Weights of a small GPT-style language model, trained from scratch on English Wikipedia.
Size: 10 layers, width 192, 3 heads of 32, MLP 576 GELU.
Architecture: rotary positions, no biases in attention or MLP, untied embeddings, attention and MLP in parallel, capped logits.
Training: a variant of SOAP for these matrices, 3180 steps.
Each number is 128 + 32 x the weight over its row's rms, rounded and kept within 0 to 255. Layers, rows and columns count from 0. Numbers have three digits each. The size before them is the row's rms in percent of the matrix's.

# up: layer 6 MLP up, 576x192, rms 0.132, rows 342-410, columns 96-191
# down: layer 6 MLP down (transposed), 576x192, rms 0.125, rows 342-410, columns 96-191
up342 113:114115142101178164140187108139178113136116161131095089152095154160115093149123109121151151141173132180146150065124171115193105157129145107176104122156047092082124162151060174161106138130111134123118118198118132110097096146131134106091097097112124133133150120141122137179123072153163144112
down342 113:200074127142124129180091172102126143126161139145144097123098138149099124165122123134107109118052132052125121128115100142129188143110150162117092153066097101149138067161148130160123117102095218144153141091117111135138131203075170158137130106113142098118087151185147129086184137112143138147
up343 099:149106101092147126103166126166096108105103129147069113098145113129109113087169160138115129044163132124137147146147119168192139099143122170180164162098171090177090097115097130149126110127197144136117113155232168115089148218138162160150188165131143079126108166078116127150115177164118148073
down343 091:102123065115100146140102157072102110118197139112129145112161141146206141130115086096138083105137098137130110140101145173136146099147114067054153120129088098110137130179085230121080128073146169159124182131165133168163148105105120079115063170146109149155118090142163149186106132187179085160
up344 102:158116102147135088147156118181173116097082107130190060079130078113094089240095127110162149135143168135149163124099164094112147062160130124087086079100140108115098127140151185150116096134125201162176076094130108165131115104160146106097106102085136099126171101095136149115116116104122140175
down344 102:122100104056106150090184197088056093073158139080051121141122127130126129123119178070111121102138081081136114098164166128138116108118091123109114185134025132133095063092136119149121181187123138121128056169156156084130136135110100079082160128094122082100068120159202133103174087095085122107
up345 106:180143160121111141154099108140167048133131115157098175183150118172116107104128126126120159132112130111182082115110129131118055173142121152123139064151162122121132106103173155075141142073137081097120055149120068121140157146129124177144098132140109214156167147117134165161128141126211068170
down345 110:153106129128075121158176130166146040170121185152077111136126083113118106107156061120118112154134127175149094110140151109106080061129144191093180151157138096140117144130101192125115203119169121148147134119150129131135147152121113120143158168130113182087111109106095106076192069189115145100
up346 106:165108112181119133100145141170131089140156129096097056138097104141160114108168181077117126123176145111177161097155095086114093145151116169118162075133093132144108139128114142108086072179138122102126127167121143189133098124145125147087119151114101104126108158102148033136084139216135097105
down346 106:090107133089175167211102093166086134190150117097087100114158154128117148151073097144172178129185094105175115143101087147129114122116096082139146133069140171140146074152147171190121132138146138166138100121046129122140135126134129199124125143153125188133149104101087163039131116136160168108
up347 105:133115156129212126138090124085169155144137184112162181088130124132111063105115136158095092103082151083114159194153168082147134116193081135124128177141122151143159160120132145135182136205127112123121092088112183110077161190134178120151174095133144127117123099073146146096089062154195129153
down347 105:106166127154066186156081211089150150035156113082174080104158123112082144138099099139142166118179110118155073082113097117115126178166079133087098106192074105099126166128120112129110137100153147114178207111190127155125147122124092168109108093140106125141124133165136112110117124153099069170
up348 099:091160081094133084127155178066113080172175088127138164130083138120147145069109139087095124182146138093150114112109135161152114095119092113142161074093069117149126156119143119103123129097135174169122149063119155098093128141081134148103183066090118171175083144156149144111101142168156191159
down348 105:110096163147075180121179105147119090165116116189105115155131111122038087165100118104108208180148070137115077147091153097145139162142128128163095105193115146115092128112122124122153121142099175202064140119118147093099096132149150141054148114151149129181155144096145129178139136113142137133
up349 103:118185110149124105078141196190108120163124098127150085109123165101098123066125172158117123111197181118088047160142099104166159127141079113083114178121082143135150116131130088108118118152165135119119089120115083115133203145127109151154127116197109114111094124156129162120147147143109147161
down349 101:143114131088110071161129158144170115100178145124129153174094139114086137197080095098153124122072139131148090123098133126129078133115189179103118124155177129121105092135153089110089110148077171084120183107146138132126137108144121097110106108128124123150109156143150137126126102110139141089
up350 105:108160115114188122130156147133175154065129163125130152104102106100167171084088115107174148082136173133144091110135110077080129151152136088099053116112127107121098108145061165140109110110142139123198163136117113138091118110124148133094157142090153103175109193151096122049102133145101111173
down350 104:114120129147111108097169121079170184164179167150184134117061149108120111124144119113145141113161130150140143141089158138165143147087142112152126073148126108165195127122142115159105155138106169151107097159103124099139074119149141056119094176189151103116119156075182192183150138118126078184
up351 097:117085160153029177128136091135163155093087148121129124146139157144101155103145110152054091135073149132116080139137156136118084053155178113121123070161154122167125132136092100174127204135094115132180145095139072131098146157096127092149111126155161163140175170086187120094139155095196158112
down351 103:121114085187186122116139139153091090078137113184106155144181164128113096145117144100108141190144129080163140136094119143101170124115143118079139152089147096124159199153136111147078182190207128103108110130104131073170190103125099089141142159090154140097127117113149153134134123112118131132
up352 098:094120167127138117058101119146079158106112114140158133169131122131094136136117085180165155121158177121078170129167127116119114131146217107129204184129067095097176082086111175089129158111157043155156106143137068148104072121165103097148117084131089111155088154134151094156158165101134108113
down352 099:169196168054133143114101202157145093145088093102143142116128083141185093122097153051163095163071109096123112123141145160142176148110156146151124123152130142121141053077129176172142076132131181120151092044091099149153101098147165125113150138122151136109132088132151123117143124087154130126
up353 108:171118125163079091134116097150207119140141135183191145081127115114128076151120151165138125081110103141108121153089155099113177146136096156163130114091076082123077103163122140139110194109107154117075091092092116180138075099129152124066069113100129170064148125133116141104162138078164115135
down353 101:095157132132116171156126049129108128138193116074153112128157116129194212112119163097166130113129168133062139104135147110106143162156160109168115112099123097143126137175160145147060089127126105154092089092128099163150119101150133106205117144116174130121166138152089143131106189156086078136
up354 110:101091163109088075181106075150156139146088122212105173132066101106124117150140108123172171128093102060156121133075125109162117153165099120144132096133101095084157123091138101134191122125129119124119163133182120167171099119185097159096124142109161124103126152124147161151164070107146160121
down354 102:095133132122143125147086131131173125134134046158153115174139129152127145127120120126121149194152090171124067134146086097100148135120100154181195177171090078077136130108083078145126089124102153154110093144131092155136119094149084146185091110126164182185096174214160110192128140158112154155
up355 097:150076126130175119147117122103115148177137107162150160109178139156133075102142136115088162166090099118056125128094129159161107135131118157124143127131129184067147178179183161141132165106124118059120164127118142113148110066162162079080126049122159154148059095134145100102084134164186133162
down355 096:136175125143111069121157098099103142124107120111107120130108041180174120152073146165122068092108153179182087140141129132176140149097091127064106127136170104125167145145231069120098117146130171135121123218161103131126129120081132147101119104097114092110167112150111117181148132196096159126
up356 096:117122100202092133103071196118154135147153119123098122126096154141119089069096125119074167116157118073106090123123174059171158127107098128130151122138080075105176126138098186171132070107097092125140169098129151101068126096107143105140150123136107145094143101139078106168169105156163087112
down356 105:142163152162115120167117167116200071082148112112125127166130115115111197150133157087100135130186175152108124114117149110131086102147147130176156130184117122128109186132134106137105150117121136077131148149076150117153079141146175133081173118160106164139104105100103131133111153053079059133
up357 101:176135107136112110103141082127104142143146135169121133157056163104098109083118123118113048088090182098098117141139181138091113142116061146164133126119082139118105122142133096069096146054120166060140144147121116136069112169065160132190176166143076149157130067096167165118128104188125079148
down357 097:102173046166140102166103123160103108185100140116091136095227116108074168159141093159127123128158130157132103132145085111138146158172157084139143114066138077127083102101125119138164087137152142146043137108150117089130157129111130084143137118131128119156090100134094149091096191159123123142
up358 097:137173119086153163116148136154088168139154123228106105173114180151139094126179172162094109189092159154081118120128110070135141124149148121163083139125086142140094087107081167094171144075062150127160139152113189123122122201102120116145146116107109182098118084099122149131165106187082065150
down358 098:101138162138097084139175175116171088114090124128205091168129094180181182116146133111160108088146123121108069089133056154118134115136070108142153143078156153124128137126154133105160077131144151142157088177093152126183171121078142085073161134098130189078088197100118063189128119097095124161
up359 090:145115107157092131094114155093097140111086138124204088076113143193118099125085163143103061125173148187109115115147175134173147129143106110185147193095125135102097155100124067129164131094151112164165116137106194147134130137152179121182151080129168159126106121079102115084157167172125103123
down359 099:110122157060164103177148167194171185150160106157131134162162080074099178095175107130107122131092139119174098141087141128145050156162134124075108099161126175141146135116114201157109054168144143110070102166111047109148109142100089175073124211136120095130145150119134100124125117095106128116
up360 092:068124102115133132138069134161143158090104115165171198072143156107127131073100099146061094153064142116117154132219171082123178087158205123113170152120183142136086132064090101149168148137092152133138084142125120168087139155162099091101156163140173127105052120178124107121115101139149075118
down360 101:104171109138054128119117118110112134226131130183126127126156102113067110112128096105150165146106103205134126089111092093097150146136162117110108052123132100141121106134143148114130152147130089187075094152154117126082089197153127090101129044124146150134086080190087162125140166158166129114
up361 105:113106118078118107140187140161135105165132107154203160164121144180098130159116119133117160148168142071156104127095087132165049104175182097090100077147104102168114108131066146118139143120133153125110093183101092188119111127181110110124164139183104147132153111130096138084140146169166095155
down361 105:143101172196143079056173156126128099113138132128132150180123173140080157120159079162066110138120112151198094145133129135137095133134162127067122105109120041105186148159085142112125140129113140110161174098135092122134148109104093102107130167115099159100087167149129093133085128144165098146
up362 099:169134155125075121158098159140138172072130153165150154082145177129084155149126162161121090167165138114138090126121113110138172132137145182139177129101173136179092167092106130121116150205134060158174119114121180162130110122114117114082157095100118106151044106143142121113135124124160140086
down362 100:135194149082132097058168135179162145079104101140125133178155084099150155169044169093167161126062151136111160110165105159104182171128137069143086135145109156128153110146111112140129110114111156132125177145131017087143075077151088122168124097128122128140124110085110154138100101157086098097
up363 100:156085129112095116106100149151121146102142148109116128185138163190079112167113158146134194092187147143133177163091112183165159128125106150108126123101128212140089180125087136228157091140127149120140144117121109128093140102081113148220143124127149097109178150133108137110144133090085136201
down363 092:059175122099097086164097175100116159155136164108141148122088069095043125085144127128062093124128155135116151106137127145123177094153167121137124132194172084154124174126149113073160105128153128094160089118122148169163135100156179225129103091173129184194081152158100106139089167114110150102
up364 102:134082087120132130170197158133164087135140081107040144132141142121116125111135138140087096146177167129156112090109141157107166147123108147078110165106089139153121023103105175197078107113146098139177079128123124108124170118146114136094148146172143156158111139126129145057122125123146103166
down364 102:085138130085130115145087150125066150125143121082168150132157194149090129087130138166097091116111128143115125195125156155121085117147113127122140124169137136105153164100127161118164123118115106171119195079135135143099097081000108092103088154102095135126215121133125152084109105203089101132
up365 103:179121180073125124132159107192092161154081140139086211109162108192064105098165091073141116150167113130122132062116133067124114145078079157109127113173181177161127129130135178137122144096131140187114160163158100129131060119128035108108117126135091103154123136105190127163087081118089119141
down365 101:109125103152146140125144162188162113099182101122206081120111185120149090113170098092113146101117145114162181138124086150170149162121130121162154134088169167155145157042141132118138113198197152152094105153109149097140078189105122113169154099132118137159122150125191093070059081069140133102
up366 090:138135146149077145075150102057094181157098129120091163065114164105145146120124117200115091160130088111072174101110113159149172113206138120148129119113131147137135138134099138130142147106130090105143122096090117133106122172103134120125183158099150131139060079067126123153119119139148091191
down366 093:127092212166073121177122130169089116111175137197129151105122158083111129166208145139120121124155112119069096224110065102161093151080135120142131134108128149052137106135124084095136122118135176164138147146145102151128052134135165098129124144121174085175146163175115112085180166098138124135
up367 105:110156197134161155145110091181110142126145164119095164129097124099128145133150166115076095148084153165132174084126134103129151100115115116141141113119115132182120158173140115163108156104186107158177143226118125157075110154111149125131151139116082150132074144156147151096119121103069117122
down367 103:151141184116147132099158062101072097159161121145094122107088110114102160116125104165122139109167126167094169157115118099092117110192104122160149099113094187073065109054142122108085152138139138113119183150091087084111151098135101114102140106102098122127152094078101120167146111173115160146
up368 096:111101148101102174146110147134189137176064114126154204105089093168133077143158140168124103106154096120121187148127093073106112112119152136082197210157140103104101126104090182087104149106156128181108077089109106052083124074149135138128138153152146200135118146148157153142133123102137099158
down368 096:077108120128122146136155108163125154051099147158109112151143141141156183130152151115118152144143152144111114107152147150124092135076100146095127042166110180168153149102096086210145137159110097100186147135152124103110166134118097105148184106146113085141131171129109164067067167186107120125
up369 097:123092165105181113137148158101144158114129103170112106156125109124128116134182084135130184117156219108152077144148109079152141170148095081139190124123023157179086131102139071177139085135092161104162129103081137162099167199098143150166119113134093132189167121189130160072146126136050099136
down369 100:128158159091123156173152177168047144097148127081112168110082139187141101096099146084144139207167114157117180108130188132092115195141122131113144107105146172087120111145160147153198135184119087119118078123160157137185085093160183139154120159090174113129060119103158163145125115112177120113
up370 102:176124168148095122117133123106159153154122141174182119091128103175102127165123166095104137104132094100135110117059190130126112152176194102149152152158120113109137145145071127137149160148103138142133087124133095161162128095156134073154180140116129115179082154149155125152161199094127147204
down370 094:120107115106170089069154113159144185134214166128128127127058137147156060114132095063071126075131182176043179141152124144116121116110148155097051090158093157122114125087170194133085113154134108133076080133106205090097108156085152159134131105146144128128094090104108134096119131108111108101
up371 094:092149093096090130150143173120134090124164115142128183123168166142120107198070099101094101171085140086124113122129157141082104097189170116146144120163113128111154123156095125116143136144099161123179151130085162175162151151115196143181168132107118098086103097199151128082116107174068110135
down371 097:082166106147097111107164172106094091127155168085114137161134110118076125121126150146107101122173155074131182109094128146128125150076108116131192107070155142086095141097168120184096140139157082138086140151115093081114183106144141134163176139074131096132130113110127167161083128094159184127
up372 101:116139135100116164158100063112156138129154183206133093086173045064115124162141160103121131119155105079162123111101157100115176128120129148137113073166132176141139124166171162142136150090149149106081117146162154128096109134117136083147110154143184127144184137078137133120143127121125145111
down372 097:165128121098141125119118128105109167181113139103149093140126168130076096115117088140137114114145189103130112150152153115171123146092154091209160146085101126162085119126129219101103144111162118168158128165123140152131135130105107083147105152196105126158152102134109118036072195111134091120
up373 096:085111136177121135134119160139113097134179157187093072118099181143196160139082186147123133127136070149086087139161093128138102195181177100120104073155070145078086127091091156189110125139186051071114152148101106129070143141105142152104131169171161183158122123123104128150130144117093145142
down373 083:133094128081136138084126127177188140105152146129149146132138169175104098053158133074118127161139139076184178072185154124153149129121081126059047182154145145144212052107124108126139115093132104121176157123145157131156135134089157085172063105119172083090118094159145125079157146124175142086
up374 102:132102101066086087078116108156089133129112164179150148129135165127152172109156143068119177100135138129163185110072155139119120084054112127198106150128113174112091183121061098129114153133100092139125147141133111129103155140117155158101114132114182170114102103149150149156136072096131142078
down374 107:099154144124121142093064188139136099126174171157104092080139115160083131106099146089045099160164167137111130101150102127121167137121143137124145176117140135228106092182193093136131149137113168101172163136103155159139124096163138169117078111111137097115058116134053134130138107133071089149
up375 101:112110132108141144152063204094137118172098076210187162102081129135148101143138109152124102133129125145148112149163112054124092114122112104170148123071159157142135138077162047150110088113153109067105086178096137145112115120155091155103155133143029202100093101157131119170131184133114120129
down375 090:124133096106114159152121052099131198104138142132163118085135146149094188100164117159144172151143166068106138149067199120194138147110167126073133140119164140136102124096077149142140134227083109143167157100160132099104096144122171165132091086067144076095178131096174194092157141151117107112
up376 098:066169154159148067143115137139139155161118150082130080202116096128065161080114162104129105136118136143162148129132111140144122109208108157112126075094152120082138165090103123119156118163113142149118071151109213107074129157082073139082122171106093126126182058157172156116115119098123116109
down376 100:078110079108155090158037152121179122140102154120142113135085092125088066152163138109131161175130121117107170157176153117138102118109091161067116141076147148097192113148137135133168151145110114157076100131061091075135145099137138112109161161134108174097126079125120203113148130170131046157
up377 106:119137115171139113120149126129128124143088189112209137123130124129140104104122112120108094101166144126121125149118142137054132127122134134158132088193079142104122115119075130163171138146132141091187096088227083173163149127077117181201146144147140099162119123127130117136107097165144175025
down377 111:135137104197152160145107094139101094128143144118061101151155127207126110161149172149156161134095145130141083161164087112083150096130198111144102114080106141064079135126145182142135154154176147172095134119141137086110117091113098194124122107126131128140064184173157115152147091162178155145
up378 101:107128137140133204167055121139163108134160113148133186123167043180124091099164126080180137114163122147107142130151110149161112146166146100098158126123120165173080118131166115088160099148155173142141129158147112082108072096128117131139185100102169099164110104156166189143175123138109110155
down378 098:122155143078141084082205146058168150096163164105113063121176110098157129151112077128135126143123114137131102120123084123128111157164137145103167150121121127134139156170149130158097044074177138099177170138133141156082204125090117149116093160106125165114169111108120126134130108190167116165
up379 101:179110102131080122081107106157105132103171145158131085084142111112175083133140130132143181071162119168099118110153164128095100110174130144161137122101138128107111131176188140101137088151153148152070087148120115200150176172127141157120153077119113150156097165128101137110168083211130133177
down379 093:139086118165145121128202128127128085083119151143130156136111143152152114109035168133142124137107150090179127071121153162114155138099128097108093134113105156120126145160119088156072079121100088115072132122172125151086149180112114123113118112135162131093101131110093088172149194045105126157
up380 087:138160171165146152138116084121106081133164184107102091209140102126129113084068133094173125134171163133173104158105099095098073133154138161152152090113048145108148134167096107094119147119123108073142161131096157076146120139133166079115115150159177180189083100137101118141139149156173132107
down380 087:134191168107143129091107118109100118130173123147126097127158156158121115078188158104122101177110104085068147088197120100174176088176137170103057180131117150107103111155114100088148126201088165186097107124114156131147134106117079122172054121109114148088151159124202162081103119087132184075
up381 101:075154138131122138120080129083102139163130113101129158087091130053146125107100186113105170127111135083088119160120126137143203094119163103062152114098126174169106168088112146037100102161095182102144079126166074169125186127177139160113206093205145122116147149074108099146060144131115122071
down381 099:174110159132103083122138179096219119083075166080105155159119170131120148079104122117112137194145133107130100087103139134172127156107139145105166118126113149119124121139138139125035175118107110142123139111180090096202101144147107145123108186086149113176123140120140181186149195196107103128
up382 101:117133133082162087117124087134147106102050122190209125110141069067098107138092077167088109114153111090107167110113163132083084068127139125103096136143183150136073141184089125191105121086155158103150162133176130184203150172150113107149114115181095146127140149121101130083102170122108157063
down382 104:126143130088152102109148217066057137085146093110134128095090074152138133134125170094175141137181095121099137184151101132186142099174111095138093177126134122196171068159179117117123148117112116092116178120197152091149122139129174078156121083181110151115102128127091151119092155125115093109
up383 105:065098068134135119095092132134147121146163114132069147117128142095124116107133116135135152141141144132106157193077135130136138083121084041145147170085124129103118171095169088128112146082099103139153186093124165142123172146114155111099099116196092134122136100125146151148180173068131136115
down383 094:189143150134110124098121094110150145166136137143164128087105108139154129136091157106103142079094119142103110128134140101116085162101154178173141097100133188143142104115148200156110141186146097178107131096124108138115116072141100138166190134070178091146120136188078154101097111165051109113
up384 103:096169164093131124144149133101117064132102130125128070147150126160142086147052131081123182095093114140109089116082190125156129154179115100103127096133091095167124125159157183109128122129138163134165119153133167095102153105136137162153161100105126064071172120124141145068176144134127128072
down384 109:105146130111070165176121149131132127114098134061174155153080069147161136097164084155148202163140140116097053107165102094136127123078091138146145084102092110143112133104133166098162127089078161121134167145089152114064109156153154104106127129148182146116138087115160111151083172193093097157
up385 107:076103121110110123183101113174170188113155060118138099150138155154107121188145048106085137151147168118129179103088120146161089145122123145181131097138125154084108081107179127148171160123174124146136110172107160055156091072114072161109104128149135064172134156095163172130162144144155119069
down385 094:149060198137134131183133145067109080147126143116105134147158117146114113140134127126113202162137129142103059068038141056132127171133085087120115162125123120118100125111111095169148109130072168136109082114165127141176119161179147111090098129126157118133129075128117180169122134118144126095
up386 097:151176172141148132119102086130099121209137129170145105109180168111116114109173143152153123099088152127113125121115131143114184147128147149106177128144043136116122110125141092118087115147175137089151137124139116104126104145135101119175120098127171134178092135149106149082108019093127099080
down386 102:145137174137150077109124137112078158152148120135146158140179117125086152131181156141123118093129148127200115081142114133119117134134076168174164173125063149118105084176095141122161061150067106082159172097109075108175111110067117144122180065207169112135119116159100108127101167098129133135
up387 097:129155075165114124101071145071167178188125079129124153085161174120180062167151103094121133175132117132124155128127090197107108131109129150114085145171097169117149103054133141092110111172095114168104162133122171114125143095119146072110181137148111116129123212153150037084084076141190161113
down387 097:154118186121091113096154161125129149188153174155124112173149105117095192074133101150131136093136120126128045136137116093152165151133108097168147110143125124114085123160106165160110077134123071145102152096138114167161147121127078163171133134048175136074147093112137087114116110109164158139
up388 097:088151098164130181112142154120165125175130187137181112095098138122129109137190170161063128115098110078083094083141046106124103101141143145140108125115152107099109088104116152092128114082218104169167146157074186177128184122153141099165141138133127194093158105117172179093091073132131076161
down388 102:119152124133101144102080120157145142159112127155173118105134087148137169143203119190079155123118113174090172161116100086166135153176160122176130148101166061116111151198171214078085128131095126144136139122161071125160121111110109075152203102099080119120186091116137148065165122152103080146
up389 090:095126164114101145188129163189097134174124112117173085147141105137159159094159173094119140110142137184093143113116078092112119111184115072136082130167135129069127164193150186170117106095162126165125132155136146109092069109127120079094184097108146114142126164068132098136139103175156134141
down389 096:110160057134120110161149115178099179088154076120172186093080108109164206148095170103116159107142103174107117157169142157168089150065096117188171204190158156115121140122165103146146179127118131126119089120110124156123165129122113148125152148098127154135140131175085148105084135127106146107
up390 109:130081185100126086159130156139147153182172147120099183087086135128109059151158149166035116119166103138070156140103108123143169152153117051146159132132126107190101175094197113149121157149148157108102111159123101118104085128090113052076113170091076113172179162096119117145127104122131132089
down390 099:175111084105106095129094164164128085074148127125111166153091116142093127142190147168177230213051150146170122143136136111112117122083118107142183172080083134149138123173146114116150125161101125146114177107141138201139125125166071131184129091135116129117181168093177149146083074115168127148
up391 109:124138123119108075152105158102169121175141086115159125165085134055115174155144149098140172132087095131131086059115115138099096090149094117172130140075062109084168216165116081103152121147141085129106097152135119131133146111067107115182150157101043135153044150131131100147105105139167122092
down391 108:149128111156147187189100084190164114109160138102188137128181084156085119109172125087145135177129096141120165127150139212116116170172111130166123136105130195124091088148178179068150108118115107164096148135116075126154122159165132059149101135135126130134136080150111164130099115160165099198
up392 093:133165087125133159055090097194096133122143154186154095141087172146140122131085113179148074091160139175084107136135121162118092166123114117196097084173111140089139192098203101093089142125053176149148150149141155132088104138051130100138111120136138119124195119049185125145132092143162049093
down392 092:107126138118139145133144133146167137098105085075109179107196162131145196111194182101155177156064133087139139168090126071110111083086100114130171104120165112156142087175078149122202106136139111122107125131093125144141095095146089116131159125074086114112146160159133082118134143118067167171
up393 106:108128122126157105139130091105115131129173174120163105110140131114185120141155094140098140151161144129212150090098130142101144156140135153139089138171154096125102113128135097145121153147126173116160119164115176079149128137102114114112206101113114135130128142154142126046068053117150087136
down393 116:152140145082127089089131138130145136133117134168033177097146070090117068049138124113101136098120102090125135129093107090120180180132140098109115105099107148093124140172122133148057119174116120118103107059188117086122071082160117103174095079134101109131152130085105095119120082157119135119
up394 102:101131141141145116123095113142118154122115147114193123063125196129096160172156126092125189109045159036120081143067141100108165156145180159043204095128116074155080136109143114131141068141120174082116084148142109143133099113134148138128122131115123168118126176108082119099172141174115053142
down394 105:143109090158150190090141151138062110131146123124158149115168056119092166157135194154140187134110109182130093172114079100140129149077102128111142155136117164140096109123136084131107126093120136111123103121140132107071121136142109151089142138144114148076149170151130082155178169246185139159
up395 099:129082091170097161098119139132156211123128096140122102227068134177124147077089123093122086100119103159138179122121116068186129089114145096154113135119074158139111153121108180134074112091078198157053130171106102139169100103144189118122129088154065136130092159133142156106133126148205087120
down395 106:085147220119130166131083142069172135174177200162096081125134148098099068119140115133183156092121123086139165146103120173113104134170151106107113109148129143092117130090130134105203134105118154162128117155140116140092141172108133065098143096127188087162176153086128162099115125143107136141
up396 098:112104062147188044168153157123145159157096089119175122089122144114149124141149122103180152085136105175085097129105085155164143060162104107065123129112176164091164126101120127137167129181116115169111108111105120098105133143100183121135107159155150122161156088090159108071155086112107114158
down396 097:122124154143114116135085158146126117101150124136126206151103144138205110107201126149097078196071136108139107110131146143089140106126117156181083126128087103173143087159137096106111094063114146102086104171082139142050202151148111176060108100160133153180133125130132051146051171156103114099
up397 100:109159139095123132172108125136060080184138143156082157150147166105079049167169151135151118078106127093212146107102089076113121148111152121171085127122169106119113171108119140118134104165134104144134102118126104197143214129079151110142180164119119132090167181061120150118092163184090150127
down397 098:143071093128176129115172125157122055111150149118150121123112151116121105124158111065126135141147075111073143115048163179139108165119103104113098083139119059118156205159147077117105155097102107084137167130153132167109114181113174191121105131133129110069124148145110100142127049139132118184
up398 101:044152119091109103118141163157164092124100104096115104108153130163141138140117127105145135086138184099096125152117125145137092128179088093059116159128126120105085108149135128117115103150058152162122134141204137128143151101207057051145156100153088172116098113124118115144149132097104167153
down398 104:111128111145089082106134152073162148134123017136161196138201203159098157080120159165127137121119131150086137115121090124175148065070174141135086100136138159132175196126153089191105116115088149109116120097108166092176144109142075143056194149124125078065092157165104121086139128107101188146
up399 106:095120079094124125087128168106152077146081127125142116105107121151104105189142150101106101199194123125091074133144100127187137202121153095153136126117174110107091122137098152128097155118019149144117122096176167147058164219129149162101136111095156111090096177131128168090125109126128078201
down399 111:117135138063146134099122164142184176100153153091172106133136042105119111075164168121093137165112154144090161132118175133117118081107084121132126157137140137096091135103161080164088101170098118127131164158123153151176066152110123205167118167166114193178133033108120101079135121179131161071
up400 103:079124128109162165136116129135141154118117111135118148133127084149112165144137084189088105104154112104095127146147085131125091081150147109166114086152151154125153114152085088058127158170133177125124102161142123120097130125148094101128139148133097128091084155167138181203103122138082099157
down400 104:123092139089139128169153116183077109172152140153079141136126137110094072129145181078104100109153108147127112184130154134147091130166092096100100152078137121102132135087132094163147154090093087095138153111080111127132102123057151146103124145156093173174084154050133141150110143082125172083
up401 092:170161126104134160168177098087155114148128048143078193118096124063101086143116147125125133098110154096163122113142184155136173167129122106134121113174106114127095137082169118169078133121186140153112051101158043131129109143089180122113112116169116119130132142119128179124110060175081158155
down401 087:137154098146186125144088179061111159140134164089142114150143089171119160122172147161152163151110126180136102095145115189118151187106120146142101182143150087107133122146073129114170123151139143108145105076153164149145076119154141154124079104072095169139106123138132074139098211105084122119
up402 099:077127112100109143113116076135103147166110122086090122165116079093088137126091129129113132136110128159174145112127101148052156131175131165091133141159098110115140156126115116179095161183173172155018141147149038077127171155155127133163163124100119121111161097116129111127141147139113137095
down402 102:160130141096174111136194166137143166104148072133123148094149140102141179160118119138159083177144159073157124124150147151164097082142111112114132132135147082122045116163105078164133085109129126134137119153072177115099047118114138112177095125162108144140082105088136157132119074127149080113
up403 100:096166156126106129136101160146159117133127216089125110207165135110131154123125171150171142123112145131100122071097152084114115057159137105182191181097083166147148127129128099066114164137143123140120122085090131039115158123108138092138155162139141130137160123166123120151151094146108084138
down403 110:160131110154184112159132152093124179146131096173208115100080102140172074122095092105120163084098128162110187133152077143128099099076108103130132131115170100217104086146121127162123080113081154115111082128151158129108080140117170164097107114127123105088127152216054115082145157133138092170
up404 101:056110117125203143097100097122117108134133141123089136106134169175206138105114110106103100172127164127080131092042143113111162172105114112131108185131133168128094172138147143138135106125150131088123124053079110156149088186105092147123147095107195162128122096131140169106228091093106109116
down404 100:176094103062105077072147125103148113115140188152097145147162112116112137134144087119117086137122110122094061127169125149121136122081114143069174121124116181135089142133056052119078171154129109161148178155141128172085199151096120149137060138118101132219147132111142159175150133094098134112
up405 099:110127110135167156154100087098140146154125152087081118111072149091125101131143140067133168115132153125095077116150126120048095102161140059185151161077166122125134178152135146126083101090136158126185166217081144138118115116099065131116117122115130126166139106136119103152095185099173136184
down405 092:112069125170149096160124140149092115122105064102160118106125096112156083071174132133135051142174118092146146133065165155150169170118113157121082115150073089157116142114163116102110115097100087105123074129142128105109116177112123173163118106113094142135128146134107125138165153120085123121
up406 096:110075120132160099160148064126181129109103072161101106110119138121096107133112169116121071177116148077202175135128171114135167109118078111134097157170142160131074140141156175110131153140066094103161140179140110090121130151082171159104152180128090111141127168122110114133129068136135123120
down406 096:148172105099127146182140103184119138135118119172137099108130154065107119137117144120092126063135095119146153082192137104160102153103117079171093147152166124046101089097081110175125075127142118174091127123160077120144117095125080127074126053065139083081161103129116095054109082124159103140
up407 096:101183143180139094092152181129154105099127168132107125124182105137124097116143113118150133165141166138147117152132092129145154117091174088113145114136120093170127124072085174156127158158052162113082015215155093130125101200101131094185127108125128174117145121159091101076111187121123093135
down407 103:067140094142142105153128069158122098118070080108139176074107136081137179144121140122132113149142129101091160112119147150112126127136064136125118105182152140125141071174184156134131134107083069157107170118117137159174122106122113056059134151125151099109165133126157165141110123124108123098
up408 103:097103109150118108057166140099140130140080143115158116048127147125126105144118145081083060148136148141059094152128120100154140131136152112151130124162150108049104105127167078118134127148142125114157054120151132170126081131118166136173169099145166179181120123150094186171147157165118088082
down408 098:108131116142122149140139116176142122124131141095145194103165132168146167110106095137169140086184085139155134121094140134173074193120059127149066130136121136144085118117044144147137064085088128130129139153117107099101120141091162136142099105036115139112181113150173152138131143160180122130
up409 093:063188117086089133142066132108107142126116123155180145099137159180097051153101128106094128157152094130130081099148144133111097140113178142060115149103132112140138097089138162123118150139101069137209158115109091092116222122121086128089087136161124135120117155094141117183147139141110127137
down409 086:148124112147125103087158056148095079113124097164123125093117169113123140109181123079121130158118125157121152141141124127152180126168142069169132161081195153141088126155143123136092107104133144081084094164078179199150113155134121163179140076091163079168128134140114079133102147125183171098
up410 098:089102101125110139178097153139126077140084118133160131138157096203111057157086093141123163154132142153093198189116089124110171148117097159144190098154182171107127118159125117125206117138164147108137150154105118153140146101097183150164128168171115146096138105134137096138156085108086088094
down410 095:199197174159133079107148167176107132086150127061105175065059156105096131149150123127165120111137144141195097107099120137121103107175127106078067109121057116079154139100077134085110110118105152115145183137171082136107071070132120128146151073110112155192128151090134196133129137085113110149